{"num_hidden_layers": 12, "hidden_size": 96, "num_attention_heads": 2, "num_key_value_heads": 1, "head_dim": 32, "intermediate_size": 384, "vocab_size": 1024, "hidden_act": "swiglu", "norm": "rmsnorm", "norm_place": "out", "norm_eps": 1e-06, "positions": "rope", "rope_theta": 10000.0, "rope_fraction": 1.0, "qk_norm": true, "attn_scale": 0.177, "bias": "all", "tie_word_embeddings": false, "parallel_block": false, "init": "uniform", "init_std_qkv": 0.0579, "init_std_o": 0.0719, "init_std_up": 0.0829, "init_std_down": 0.0829, "optimizer": "soap_variant", "learning_rate": 0.00877, "lr_mult_o": 0.922, "lr_head": 0.00885, "warmup_steps": 87, "schedule": "wsd", "decay_fraction": 1.0, "decay_shape": "sqrt", "final_lr_fraction": 0.0, "batch_tokens": 32768, "max_seq_len": 128, "doc_mask": true, "train_tokens": 97270000, "max_steps": 2969, "dataset": "wikipedia_en"}
Each number is 500 + 40 x the weight over the matrix's rms, rounded and kept within 0 to 999. Layers, rows and columns count from 0. Numbers have three digits each.

# layer 6 attention query, 64x96, rms 0.0586, rows 0-63, columns 48-95
511488450463473508501505462516480541482496487451521508539490572553499548503499502468500484539470487552496510456559463525563505486510525539539459
490478503505486486446550491480511502474467492548531427554534489498525522560465476617469519450473499491447473468487496510505488512517457446500516
509490476468487495490551478485453487446560472507464512478503570464464562478444525474474484451490523456546468509465475510459440548448488518492464
552501506476528534508459469450467497518500479464507500503532540475532545521421462414524489553474505509477471524452529486482488491519449589468460
489485408530504466523459509510473591494524512483530454561514432513438584530529484512515518452518450568474549510515445436481489504591489471450454
511554424528496457526413479554555489521532530427515430599559526479458526526607454464515583488550439498506485552502494509487545576542566461426489
453533520528542475504490522499477458536570462470530537543536536485526505458488438479487522535508496465447472547489459470551470541527413509546569
477498559484539502543506492492521555561484401468554510550500506458465511430445478568537480513486557523505416552511500484477444529566495488536538
537554536467468454439532448497490443543514479407564496482584529527578487469561516513489544609556521572378545520428497498465490470494472504461518
569529560438430461482500524490434506496479382548519459567514513485461454542473488550556473535521484491481604414457536578437539525529476470457490
573474492458445531419546512549556544518500482540462500474502432475495477505537550449459441573439459508515522499416567449457551510526488416467548
425525472440459495523477538482539464460531474434479547456505489531401532558524563491429502495515498495538555537461544411520543498522525551528445
536492462491477504530525465472528454482533366495514443539497537522483497499493495520472474543489546502518533585519572485549570529562488577452577
552469513518503506516553531420538404548442501529490470408497489527568508512463508532423544486447562497483464471464488478517515441493588558505616
428420490513497529479558555458459461458487450537421552489539447521581464524435482556500552447516479408488487461419467516530518570485447504583492
488439499527449517474551509455508530457561525546435483525493513501468462469461516525503515494516577504453503474554524507464500505496435512593535
470484515511515479463515521548529517486560496534524534448490556484519499529475538516455452471528545476515458486506514595457425519458411484485476
549487517579445526565532448503536470499373536534527423524533479516518489495557473519533572544402382449497498506494478482545526472557568475514583
477529488501544444524506559474491563527471479500528478486445486492502516505519448589506515537539467534493488512500505470490479515559493413526581
527540509468498493510484543496509505495575530504424532495432507521457526502580500462442480490482527515516565478537486502474501549457525539569546
436540510526545496476503502537522524491536489520469527535542512447521571469464484473552545502511509442591482548489483496510521542490567500517519
455483524553548511525461514543546504513448519464534513505548520487520512431504469548510500513449491470487432449472456453550546489511536503471513
533506598528544485541485494401417550537497525561413416467439509452508535499449477495483516543488532531458553505585489507486464456555559513469581
473514502491489496503508492561466440534501546525482459454504527519517450502454540479530515521477552493486412418446532538488543509516505541563506
451532495467532545526493549475464494551564502464545542453520492479446543464558501476535420481464454475470476528548480443463479532476496422514440
492537408529540426485468468535493530524529554489529512509449461469505429511486372504545480491560481521465430531536500490494478539507553415488557
488449551541566518548525492432442528520537490493491537482514571450544490597450548426445489483448562536517536453558543479556451495464424527616525
515531436467491525491472473453544514481550513538494540428503585428494469502511502471464483442487521515495489535481544480488441504501456486426484
500514571513513562438525549526510478506449575508506478474508513498462457448498523547502494511495468455526453503515586548578567545529512482470534
502482463454435555555473449458430444479517482502499502495544456434532456481491500403429417478436552471531429677468482553427474594546594464499507
457440470529476537391554464481519522501547479514527473565571531566376594546481536558463501518485498484482522536509480485556442579463436457492488
518429513476449539515550433378510547466562473458471470541495569559487494468514556569439491432515436481498543501550553475499535497462483535453510
545540505470490510547429421504470448510476493427510496506596451572467531496512431487374525526473509528488519532518424466566544539539527574490503
510452534522511535514506499536485523516511439482496592452466505525480410516448493498528582503509518531466488444515551497608474506536491512498565
508517491429530460487535480529493482484523472467509538491477533513489511538515478504513481515484542471567546495467458507554501519509491506550449
502465573501488527527462529532485443564453504481474419529557492495529538508468529508495533472510540431496428467407443516544541430527545545496462
520454484540499516489433533521505481523503478419530450533449545436421497473471524486529522518491491576526466554465484521515456523517475444446501
514542464429546527491502457511450491517499499542512532515539560546485552487532493532526451503491565509463502481483490476490513538506484428398503
504446505521504557454481549477406476495541410510511517524489465496481486539549543495563458531529463365504517514495504494550548531549446588452498
451492500555561521520478527556530578465463456500524485489523524480565541441408492551538585466480478477506449509495484515463480504507512500454493
534449492530437494495511383496514550451486531506503504492489510459495436485587587575590392460507474501472545540500533597477470456503500503455507
464526484567473457539532481488582555510514507526459537594613468495528465419490523495411524505535502501490577442449493510556556510537482532509474
503545459513518512472514477533517460476492562481539428470495531500536510431444536475561590546519543466499486496530463370495533476503488550545460
551521514476567468458513484530470490514515487516503481419525473572452576508492461497482486551550490517473569516469436517481565533519585540517462
496514493499438547445532446470536445545473563456474535545510490436563544537507569485499476535548533523513395563563494465587460520538527452461519
532512531427501534495393525521452504487434514479532449525504434487510474482593459514501450448506591428563485495473502559421464577537463463516485
480510548564507489503515577471539460572558488470519520481473508511502441498444528482478467548513485566378494533437506497569524440438461510511486
511480506388523437437560531553518517430525518542483449566472515501432561485495492535457576495506508512521554463517557492514379498592522495513529
457532464502483474432517493556525501524551487459525543485526504490477439528514429479485431517527496559547522490495474511531498534450485471484458
468501475445510434578468464499541463457532494478519612513472423487421478459585509501467471489570546494562530480530526547506506439572522477477572
494463498526476461507490451518525565444429513438559524540491487490541522465477537536444514504462534569459522462484474521554450542486486506488536
490576497536553515423453469467464431479488495433523578474469516504507500517519496482447510474482500551480526511500475512560510487475532507538489
478468486548506555490446517569463459460484430508545539517445487502470564485527523535541535490532532473487468535525518523564522512469503524432490
534491509524490475477504507485481476486458479529497505488519492444480523546446484525507505499497499485480450504535484543493508517578410459467540
468422506492524515566475557445553468541524581539539422511450468514533532423466470510504474517499473469526519445531486522465510523429521515526494
506485498472542522510522492495459452478472516468446499515485486545533509546432535548500457565548509583520533432425553469580516529456468572510534
487511520495469553568504515453477556556422503522526518534527455570539487467463543542437487545446472486481505587519532456547493477462533490476469
487533483552475458400429481502495538490472465526502438560489519517516529481543477508466437446604467451504487474520448461620542439434431450456481
475527501523470536452522528513524499499533486585490524503509516441431422505482443530579411534466487539577524482402488479517469472486519470492468
496555481409512486476543575482530577479501501511519506482462551519409516554451549509465473509526430463483510481531473524502466469573530456490591
465551468433506495512522479531443506451481531531552470441487529487504432517483475489489552498457513549514506455471563517494480564527555486560527
476498527441495431510509479545467512502496460516531486536435548471530444584460504427523516467469453446446416432531440444509497560542506494540378
488463499515522493508498510461439485528502429464461446527509499537559538477536517520521389460480588564463585503519499489567500487446509499491518
509498459520529512380505526537497565487531505445480552595467466530481487545591483515519492545491540495491532486584577531524483518458405483475526
# layer 6 attention key, 32x96, rms 0.0577, rows 0-31, columns 48-95
532505604529444499496505473464491569539489534449501482531523452489487497501490487538557451494499502513447482588554513414496461511494484510492460
556513471482525526564495561473492517546488503520535493504471539517472535469465507427524476491465516440546505441514400417508526508549535555478459
495494490452493543497572465538479394450531549498468518385511539562543422550489559514412496512496612507505479463418577589501493514511517502546573
384463559468561535523467541528507527469478515548558516539533491457510530487516525472503492563505412395463490498564542511435477442450484495497479
488541498532450438483513522499531511513468467512519523555495461485513507466468521500515510554542526463492473562583478420479478489555562424412456
512486437485417518529416506486518544515527451571516483551429472484459520500509418553416505454533427514512474580546441491507407481508467497417416
511538496499510480525525514469548556504500497496435470506516397511410525452434439497555553439504467537472496493492512509479455481448507480474563
560461456441556537589504471528490516444466449489500502500473594523543506558468509483449532506505477487514514461477475514551481490487474545513479
556451498536480548462471498524465526563473499499498556445498560491452464466453439527535505427487562487544548522487614452491560519551461508471460
430550451535547546512472580471512497454504469401548492492459479433552553509438468503481520526542567570506372518452556453551488515404451514463426
511541511501467515426507509389525436448536523492488560485442448514554525527509491445547516401436525481510447504507578602524450445596459460517486
515470543471534458472469474502510502526488481464468468571513504494460459533517444553650493491530497450455467506509473452502435465483437453426443
459504524573500499521520542505526478424489520482450422578526480455496483506478492527496526511459494526604556544563469491504499599541466496505459
525520539481455501554508539453465541514520456438534512496515534524486586587500512521484484497492505525449502519549471440499476481560521515527490
541481491506477502517474541464506604419428501475534486485515429504483481475463504525508492551484521487519522456491500522453471570524496554458467
493514482501482501468427474460461473579514521455557537504500430487511488546466474500486499545444438479519434512514482474517488486535497556453473
487497492467564544492523575432447504478460506461502420452461476527572451550454552500471473496496523519491470535453524543526443443489523547584527
487573520480499470469506472476533494542461474525501589483462551450503530472457484481571538509547437484438480537574478469536473540483489490463515
489513519553461531544496456530562537467495492507473498544539517451521542520478518462550420473522517480493498554481530509501522462529476466535483
500459445408547547526507508545504459517510507504472490477511531522501524528431480517483475525509481467507460519546457518421510485481469545524491
455487507472443460506426489450500504522543505449509432478485472474446507493532466467565546478516470525485483458486495552483459426471494463512511
531524521525469469564403498489499592548487465451554485558521418510464516490515456498502530434576525516428509489533476479457423502523520436499475
492423502584506529523459484479489495498487499483523435500526490462525544488520502551477503446616491444515416498581518466539429487533510444516488
495509484491530490443586554529503458471582505505430537425528573586533436535534537421459517498420538463539483471439528530559564503492490532540559
569554582534516467497581526511513524512550476460504478499443495486591556530481477517508516462509481525478462461517444533448476532555419529473527
500481550440569547479461537527560514515440567540513602476525524484468527459511545559438409492539526454534536507464557504519452474450546511477485
526530487403540494526500452508568523542508467440433450476503549522455469476593481500493479431497474584499500616462539458618511587528473513496517
419478485545501484497450504510561490561467531510541490514497496585523532503491497513519507499455447557500511506476497499517509491451494487460459
490388491503471480560470581494549525519447512569480488519442461505536414514517496576396539524548516442514480495529445485521443515498437543483441
508430539549507515418491592527549579488485433448514562432516490413400487537519527528512489546488506551526501430498455545499539540533438439461540
512563484532507446415527514623563454496496501511540484465502481491497542520531498501486540490554460426583496504417529505508547435481512452496547
514516478531526502505487482509475503510482556485439491502483531566476516505581550505464489509462447518445522508434494529513479426507509441455450
# layer 6 attention value, 32x96, rms 0.0577, rows 0-31, columns 48-95
549508581501457551535606506505488511519566478481492512514486486442457426510454533447453511541481496470499505489547537481559425443498523539495536
516406452488525448523532465506513479440517468494529520455514519492470356482483518563450522501466526520469464419472525516508519562420506492541440
507430501501496552498410540467493503513584419513494519467590485509440456511536421561451544519551452490583442498433502499451476564444523527511496
521519513523459499478452538474537481481554520498481528495393527489458455480467444519475459576475538471534460538542447534558522418538487477488494
449525464529557486553474536429530485551515491440511507523488491403469468492532494467528460487462403451517472539517437547461488433494516557546486
486502548511482492511462459496449492435512496527433468438534526450535477541472483516523416544481518500471402531476474608510474440552479501492525
510415502393500419503487547502476478444505522525495485548404504513469503523572491483462474418534494509508497562534554504513528444526451468487531
552437534520421581467493495565533431522514487523455431479541433500462502495484373512501471501522490498567497463467517505518482558474523447525537
482529536448509467501480476510496470499591467518509510593502499517529532416508516511529471551486447547463399584498529416525461550473479501428485
490522460451519442485564538514451518524580589513521474474486500449440472507504450509433509438499450507502467521457541477485508539435502449495488
532513506477537567457463528494487530519551469511467496457433518489500502527545516494506463508485512528492565501482557521417494453511419532556536
489488455480480523509465490425497470484584541559500516469462538566520570490445506461496567528484552497500529483513576488541511477481427524496565
442485520552405510495514433529471551516448446462492508419497466472559513437511461477473468460517442556524482570494461525514515439501479576440485
478448506478557509593507509497470486517404535476541498446618501506521422524514474440520475527558488513519479563466479462599487441468523567431475
556441529521498528498511535543591559512484487496458458521529485479503529503498530472509489504445516465528560603495510508521463494477496531475484
566520479562450512470556466477434524540536436569543500519539409451433539612511498452485551476442491497459435503506491463458485465519477485437501
482528565454455545475492510467507411566542544535501513497510441510545491524417523471497537421401495418448473524486490519482507519542538496428489
494498464467511523500552537390522486410455512512519432529521491536465504549515523531517551522519500431503504474557557534552486521483477519486450
460558493523417512434431461493567458562505420521518562469558544489453463449502469530457451482520478414472502482490549442488483468531526462519592
482446502453575431524559580505429552482490465477467513497500486402554501525508507521436535506450505501577418468438480524530509536528553467562502
502461452490502571500475484491466500446456506457540549473441541502485530527496515503510478531485529449449469516442511486549566477512451465506532
458520483530559567476478541505475430597515510456531538529507465528501400519437496482517542474504436453456607566506524561443546417502512471535458
515469527524494483543539537470423480458507493470535432480498560491511409420507501525544545491483515432529494503507508509473541522522512501453526
478517524466540436521516490507491522511480420500490522486494358480576506511442551566483501561499450534496526564444526490518508529464486470543479
583494461499523485493482455484520495485564449523513518443455478502488539472571573541521462500530498567506478475518446486519508457548505469554523
488507494475505519484492513481476524463464580511466510526508525518447447508454543464496562507584497557467601512479446607491541469476480425471491
512453597514450520468498524559504458477526569496532498475517444428429505457485559520537481508484425417444557509579441518493475495447388526498525
491530486604499441462506523529507467535454465483516482464461411453480531492490479466489516481562518453455492473547479490540552452482461514566511
480447523425514488473456499544523513502481446551525463529482478486513440489501514485437536463481492482464458485499564426505463473499525528534493
529492472504501540433450491516509509498510531532509548526523501553501532453459476503521514466479410488521457495451441472453505476510458476497526
509434497488534526559466442515540474528487479552470499512426531467501449461519469494532488475528484510539533535561480483476522552495460474515511
563432549511525453575524483511481543483497427416517504521513545523461528526488475514514541541434512518511460417471557472493468482519539542493498
# layer 6 attention output (transposed), 64x96, rms 0.0711, rows 0-63, columns 48-95
571534520509536488543550540529523421495523478454531518486529468484520443555488490527503537549473486476513488486455521494545549519480547493520461
458459546511590578484476490548474480442490544515500514513523599536474512504467489506500541503482436464562463428335531524550589426487480555435434
459536452423558562546512589542515543474560456474505529538463537486473509437535469583478505551468473493453490475489500491515512537437529552487427
558492513451469513499463481575477455479465469502479565495474496510495408471454540523505463493480560439498448556525449562491482548459477514510454
488472484411467552444456457507487507467561478557535472518552452467468490469603514496489461521433452520486546540539528540422502569494579556525457
473568500575547480488448403529462536506502491527517518562521498509490421548469539507524541537585501547495521548481491438557530460556495530461461
450492538464531518466495563438550494467484404432524482471495531512527455520466496568565438562520527520462508464540527594495524503522456487578539
494513481542517470475490472571586492405458553485547482446552578522458484457439520467569520439481465404503524492462522534530589475464482510498470
499453491489512443511469455515527527495510533482440467512516495483478528468481482478485519513490511489443482507532446505469480520467513530583524
508532551449529483464553483470413505471515484467505508456488559541460560444502515445499469469513502506490480458485513468476513442546465469537508
455467556436458547523522517571457558379452440533494545526480474484515536506469520484524491491443499527433487500476485492515454524540481507540513
524482556536543485544483428474462528548500456528490603523502535492482487480465559561507542481535598524524466484519477453543477504511479483498480
460479447480456493561472524462442502495431499489479480468565431453498464580538524444465481485460525437551566559546491502422454493498560466486488
544456522528454470543494479462459508531530499498449447481532489518497535556500442521488463513510495547533490536506499504437433480467540419429506
596557483535474517528483444512515543485425482493465462518532500483499531485583488579460430460523498547499584576518522525451465547466511511489521
520528498463460419592500520584481465493516479452499524573496466476446475527519536482530463417500485605542503509514488449434441513502497487514550
471466497558476527444542480475471486550457471463490503497414440518421408518442524524556508512460516511455456565528552568495561435585565531487572
431480514462473508464483425457438515418497495529512467550448529540502463466503488595572509499532476492466485509438426466545540484518468467377493
394519518552577436548418492504522490480441465502518539485421541555482480446441476470535470532490511525445478540458474535529561493514440549486492
593503545483551515501512544546506498462482463480489477521515500478504463506521484492538505539446531557551526524442488435492475505484578581455427
471461604540501532434456510434451519469592486499495460509540483540503470524557522531496494536532475601507478459486471483498505540466425485458452
492470512513429531472433465458504425495517495473471486505565467531486444458543520503548453464445544455554557533567547532461557524481544533487471
465503480498541487531522475557469539507488482518571549492432502520502564458467508542483530453541479528475456455452497491449485475452444491591479
450456501525442556522481524539520473495488400594492492473532437493441461515503474491459452496504474494550502544503571435497511504481491532499500
476571556540513485457508579548490459546500500548522514470474466489437511484532543457545558583494500504511452502519540469503509485499470556517503
534530503507455486491505576447454493471505498497491514504491518603540419464460490564561493515506542525443510533577532532520525530497511440485533
541510564590455482410444480474452431547476475488538433516506474467505500487554457521520419442541530510512522502518486444476530539464393504442531
496496568479452556510439529429472447467449483482477504435465532399470496511496519498488480468492570469601483552539513510502516541555522479550485
524502466459564521455535486542508485462455514441453458518515489485557456444489467490514494503570557511530476494507550445472529499507519547532515
544540467463470476483584483445456521529442510503527489490530478533491514481434491487502480477549531460531525487507503481491491436467462546524535
476496537501497498488437531539563506450472467444546525467460398493482488544518467539510577506503488402536520529491528514473517483462477460511491
482526441488573461508468553538499597526496499522579497549480541486455541519482461497433522560403427443471493533478444421423505560491551493544446
538496421463475483528483479542491484564441567533464536463409544594480468472452532572483509471546494553564520454495503507541507493516442500456467
531467511502467498552530601480513545531556424491517568544541473466550451478470511512487450514551555508466539551486512495535564509486476456548524
501527491506500456454539474533545541478541528523431537491512411512494480466520484449504439437509475437529584473500479558515497510535486465492549
526392480514477511561473507503580508540459544448503542477475418498513513510452508419592518507531529473483494493463554481526473541424537533592457
534474528497466401502447578481474536480452519459487504482412521470450465514498503450495449482548474468454462509536476492545506456388486448505491
565470433481486478537407507458564547473519518538471527509482479515485475457451416522480539437439505512486397538512445489442518524467528428540519
528496449545487495541477430484428508530549558447521540489555549470497518470495493445409435476444479535486479497522476402467478521498501446432436
523579428491547491420544513491558471603556522547441574498482513421503503455583495523509532484516508464370441468529532480541499442538459488530510
504520437499481629504492565504455586483524419588468511483469546559567592446535495497474541482568486527551557511456440613479471394415540462494510
554518469495446462555435458569537523470494498490465384409496497493512453545580394439531468539433380492536512500504499456454456582519601519459492
522553546530526431461547464417573434562496513517589479525531475453532472507466515490509486507561421438526517477500556435481483512529415493474470
520493529446443556474538513467462456530484478473559590487477470506513429511551556437565469542545426499464489538519552465501569549539464498450428
544460517496561540474551505446542523519491459480543489535427481479532549477550460509544512514531496495435460466441488484479550533547500503465542
539541458532526555507472518526588560483469461479562548505499520462457448481543541532522480548441453444512526474489451475526482500483471528512432
482480411474477515441574481499496567473561467489561496518476473539458549517520453525461499475517441618512565500520429409484546477526520473537528
509482483485511618470540517534485527513562485567494478456475452529479461572497454507458528576485490478445540510561489491541514551519499454496503
482467466468528458450468527445581464416506490508484495455485493458459554464550573448451437502552476503520513394458539488473535489498463543440515
526521463448507571485551516543496535479526456426485502438525513454496514571433524537469393522489484537510521519518503528532434511514545438485486
485500472500495524407486487478467466525565597567454467632577542431461546518546512449527580431513491476538480512490461518528483524495515449529456
537516527511538491540493497484445553456454517455494493421473416511477451524489540506456500539549511467470439470515483464490530473522485487558568
477488437530549517572495527493522511585491501490454553524549536497484576480510507478438542496539457474495501452467512423451558495448515512446504
550524558474421483533493522538456501458519535501455472479492515434501474442462515474552559578504519513486500532464532454480479465509443473487474
477531554519463473465535537476513480531494481492449452542575472508519541507512566535507394547490483486510443572504491498444475520480526483435584
489474511505533542499510520523503521524415497438417508468485529492586482461534398456452479528422522536462463458604439569463471480502516575473512
523492500513502549555517434427458528475415491383474561476481475466582524574483460538501510478556450479475439471433421519572511530501505474508515
502472545549531493552479491550520478539520442445501489434507454444518470470486530503531521504470561462540512507476536500502564480486496572545561
516549429414537463511546512500537536451454502455469513487520473467530477545564496490509566502580487474498547591490538496479503614505537461470441
500538497456530449488565515488466508534486510513452488497520458595524485547393553536587498483514543440428471395515458492558453547470527572454582
541380546482459534484455520438504515583491497498496466501531478463415556520438533470420537511424536493487561447495421502490533523453451493454460
511469531492440454530513558545513491500495533513477491534465491529473499438463500487456472534580547447473525524535512507549543516540537471539560
578431433472488466559536516451424478492488505467526511521497567468566504457479516543422476485450470519457493447463461489505548576425489497543520
537507525462501540516526516523507501509540527488452497477473500514502515595510517539469498460478524530572525554448564518484490462514498483487453
# layer 6 MLP gate, 384x96, rms 0.0829, rows 0-29, columns 48-95
514512425457474473487493488519489474480515520565447496463547558442535538467442523474564454483508539471498510483586460499473498557481472573511504
538465567512474505491456573463449482523505531491463505459520517523449520579513440469465461493488493485487443486506435479477509464457536505429547
547534425446421568475525525499458524478438521462475448517443462476525496507492553471452479424460555430430539495432474545558534473485568483504486
556442592498521437420517557544568462482567546477543458464506516445555425479529535458450482532565465520487487494483517448517490489437471512436486
592484553467526511507516537491472499432478551505527528391541504571497434454496508525527466569493583586544431440483467573499541550522517518457403
500468411568549456457499492474477468455528535523460470419469562464509542554521429491462521480544498487552515463520455519556513495545495459428538
437464515555511513494541507505486536478555530499501500487509475413446472548584484490532434536540536503521436460552466482548425559477536506581535
474518468504490560482540451436526546518492559429522481462527533558552507442472479458507426477430459499520522531533495512555480479531552411504421
476537465495550520482545494506462524563522494564507518521544428425524519494405467470563524487447533477512502498558520514420500501532497480514537
563529502524469539507520438532493516463514504510488583539560549496524578499524530477535502519508487481461505525520456547471518525487534442573542
530528480561441470553514596498510499448502479570495504560534417518505518482523539472547502452485563515443506499444421529441506518460498444607473
442548483558470523470478486504526582422532546462555523508485515469417499469458430518501553458483543526542528494394525514523417544489488505516492
530495514490554509550465462553512430496541512596510471517488495554519479463479496514507471495566444579536495493427529480454470476460463552559511
499476495473459472465435581552508514515502560522549515438495555465537506561444553518464529550574537477514454506490467397527432537433438515580494
545512531493466484512540517536468568565529439453487493406458504485461420546496472513477570530471492503443458473546514509559472536529509567506523
481560469461528453509549497454508571502529539442471484561446551554519484489549457505535464522582474485462574514445497553562521591497549489534564
510467528513418434518492509529436506480458497433522516458411507615503487531509481468552537510516499543501554512488493514429476476485502449469522
514481466522472503500514476496443475487531489504505535508439508567573481463506496525512442544489523493464585555517567450482520526461487538440536
544520542524512576540499496526482497460534496471517520515534476403501584477527476473539435395526489534543521501490458509489511441449518546508447
480490547535504476518478528497467479453452522484470465465477517461452508495509482513560521527492495479456550513582524469479523516438464453477497
530563535480556426500563442500440534488558486566560483515493470499592504488424443448490471475515488508482482451505478516534441474549505506540422
500546467416498512527555543505506498494479468454515464493582513536458492528504560509507529491602537471496475560446477558510500526520513501566461
508550496498478529451509515528518472510543524553511557474479507591490551500503448467566528471442456525399504521460515485496445549456404494451499
521459492483462496499480478541514476480567472489494502512492530479537453457521569535475529544482592568517537490456530445450561449497526554528561
437459545554512459491444497504524454415582492569517472471452485438457552535531533554520458483541507518558487496490553489522443506554529480565486
516508473480470491545501539479480498497600521479521450494417507529484524553491475437456528509526520534533509516474562485456452434491542452484401
459528510575499524490453535501480491471559507549490450543492543514527485501540483541466543553504514478474494490477446568520549469524452543494530
439555440491538538529525466555508466547506563518462527561517511561527477417452570421520532465449457590509490478509607545500483523518486493521411
497560506499493513438463549482411534531522445466502510558458514436497476532493467476535519515541573458575492523484461484567505434516459463442481
528529489474464469448470491473578531473449521522419459464493414522494468478511447442567442537444405445530561446443493530521507573377467477513508
# layer 6 MLP up, 384x96, rms 0.0828, rows 0-29, columns 48-95
504546461512517527521510535492516504548537594457432529498455507543538481517529529477478545494464519554499515468548441427466500552508483519442509
531567474512556491463531466545527494455520446455530473582420520490493500458476457451528465456523515495500517498492519477529421419493498499510469
565465475429476500519538462498449544489406522548508545518449426497584553526465535488416453505577505459566447561418476419467510579524475495525531
502526525514510537513485507485476522444524508525506442557615431414542463530554544520489468502512512450476497521452473499508505467490512526475566
440513476499489478469425465523432492520533536488463506484484530508522509514533559562449391581481454492494516531517415479521514478521554493481523
506487533487506509515442478510454519392518540502504435528508557462510496513528447508466516538454474501489512510495489517426550538486536457429460
512481478378457492509491452508493432456478486517533559476455624509511525584452439474479504468495462515528472489476467454472504540451534499542534
515429468484490584473531551491481463509441420550510507468529497504500526529490481464527534526560487490497494497483524550441443461518422565438474
479502495464496397447500539562512492484481527448539529529494479565503514507523456530607467496468503499491461487447495524446450476497522495569494
558504545532512533520540519544532504461516537472574479472451468535455497506429490539443488528555581473493510521517473502544511541560445495463451
533440539524511505441499453468434563496468560512488440490499489509479532522558531441456485463488544537480534539482584507488528467522473518487570
518459575526436526522534456419479531462495510446501490475538405559499497550536505480491583576498465454493475512555433545488561458513458477472510
455475493432525481486462470451478520514496549526476546514551460544550516463430501577456469476469545559478551490510486520485479564494502498477397
523510512443557453445479498570539489440516469528439557483542520480459496443561519512485512592533471420498455458525509507577400519500483519459566
471493532522543491495535577505522477464426555551555510522446490464506534414482499570493546583468522426514579425450476567497541511493543454491511
564533513517518448517484479544494460473498491552474454439531507486521489464523568518498545439488536546474480451476408474410546420505535545474499
478511528500428429506543518475546538499552451505518487441492401447502520488470497483553480544455464482525514477545518558498502477545543539485461
522512516535541512491523499498459504496476489492442449451486500431447515474481528442499551548431516509519439513516525526504538569473541559485544
497493581433556492482534498508444453511437585496540589492503489546533495443477509536464536517473473472520498545517498543462508473506492510495474
436479461528538470498547507555516523503443472465563499592494439495531454551475536516511514544431485483417528514495438541489523453495493434528470
534566500538537424534421479482458477527549493565493509499517429426509512502523510458481581588506464522523447533483478488578499456469501469453460
500442480509448542481500501500521539560544489480478481482497435517447465488501497476456503457431530519508395555533493467594481503588482518488480
439448570525437538503550476488487500449604447590557440468488479475540551549500496503568534454495496461509479448510473402501492546428516477453564
509442485483453515510503616453518548519545535520478421498509493462456473479572558472488483472458559486488499620495442499491500557528466494487504
582462564480548524456503501505413461471491493467534433446450511444547490459492531492513434542459487582546489514450452510483509477602425520525485
486464483459478524501474537520512467443537448492505480501544514457573478434530466457464522614467436519460534495490530540444481486523491503520460
497502480565570500502526595515473543472491473464515434505533496565580485534499490514490511417510560494500520542444491512498447474446527514550507
509512469444504472531553500483506498523505571565483519470573501510503527436536464518539497480559517433489497451459486503501529499471612470483594
563459512529519473509487512505484526502535501402501558507537442459455464478494521469501462462529482524461482494537551442465432498449467579449538
553496470453477520537559507522548483576504462469520550521632510560459592464477527478527523513506489558497489548549485502474532466473480569588453
# layer 6 MLP down (transposed), 384x96, rms 0.0829, rows 0-29, columns 48-95
500417503556485465461497458537505549533465411540452432504488484544494541480515493521518450489537527472497470516498480526478515469531510461537454
507396507459493469428470496506483468474513477565541589510567528454553547511522510556482473453556512499559471539503516573450497499533501527514459
448444542502472501512449515506501457502545517478504495440489485590562447546540446475532517477469517498486392523505513546508552479473474499499518
490496376502454502573464545504440536512514561488495444417404527482578485477460578502433408488472459529498499441524499465486537551551534552522506
563522558458519506520538497545588615489471531501563512521564601424513511513473520518498444527471469535474433531480513417463503490477487525505408
480489480464538564553562441518525530442457447451469594470560383444547460539465438506492477516505512527533458537489503499412449499520480532513507
503517495513533542536490486560517512438467517405532530540517437472550529477522576586558527562511492568488533490573474541513505500510533511459489
542576514482501528489424489466537469452470517501524482484462547451461492531402502488502600490557584416475540548531469537473536542457499523482518
565529465491416518405546480454441504418561496525522422498515477430491589459493490539461512491551537460483452486447496462491462455447520558542547
559503503396550568501447511474514487537504473528543460393558528522513545518472475501465486476529490439481449456525554483527497466504579512479537
557480505450469544574507605414538469533508484498560520550538505481495540452511548506478502559562435556457523511533463562536483475523501567553426
513541435520488459503471554535505494461460524468540415458463519499495515495447487443496455512518505546490489403413483470512487527443504592529498
455477483420508532528455558406501559570502443485523572475506509517462477556498451481482554517500488512467470471514521550545511468501466469491512
505535552511540480492617525469506506485488570481567463440566474500515453475489513568489523527514483477465414494513495531561534545524554522495464
510486451530518526632550488433444492540554516494480577435467516512429540536514498518523502476512509484527518585494500501465475475502413500513465
539506541469520428487454546489497516429508441473466418462520563548460427536492496479525522509485551461432595553496495489498549554566508507486480
540454525524604502524463573526538454515529511537476486558515527500514561509565550537427435461531543498472565533462492474445508501509419497545563
514510444438506545541486510527509484456513522551480546566427491439514517475535481606424507506512484441513488481511490497484500502508487487413481
507502449529517493474480483519468484461452555534513544475511567511515461509488543458516507510498431537556492407470459496486544584500497409467501
502502582502557453524515578577571503473567516498465465487559581539570507478552527460460501489427443486568445519475492495485454533468465524514548
472508449543520590440512484511535480469506497521419430582485495497530525471552460572485488446491522417550574493508553485516534556463507446505514
478542486439522602470519522525432500454479452578514491434552579495496494527475489565586450563545517435566440492500486433491533468514443513469454
488463467543563452410490556470517405490438570429493549508449579503509433493467523434435504494510445495460551542530398491513429477529492568473495
508501551501472558530486453572522500482491482467480581464510555532546511554517520513493487501494478489513475465502541452469556568495476469468487
523449386500512496457590503480565538507408450495383536403500441502470510526467454507502485502483542500509554492463489499546536447463546488494467
470551495426514549501465428562493509449441552484489477535537512437483584481467494514549532424533543510478453547447592512542498570523505553492514
514556452485482499526561491532541500499555528384542501506520543435452437531560450427556492539556537489566443554521432526510456515531496465484490
460555436523494473515457435418464520467439543472478474499459565470463458530457514471520485498520482512445449527544459485521470516574495471477512
509520495540488486473513527415466483454501493574500468545576562484508492455561513495507537485486537464468463470497570556538537543552529403498483
511464506430528507554483502481460473475544480482525555472459543550559446566529546469503564496512523399498550497532473501450444470473478436476490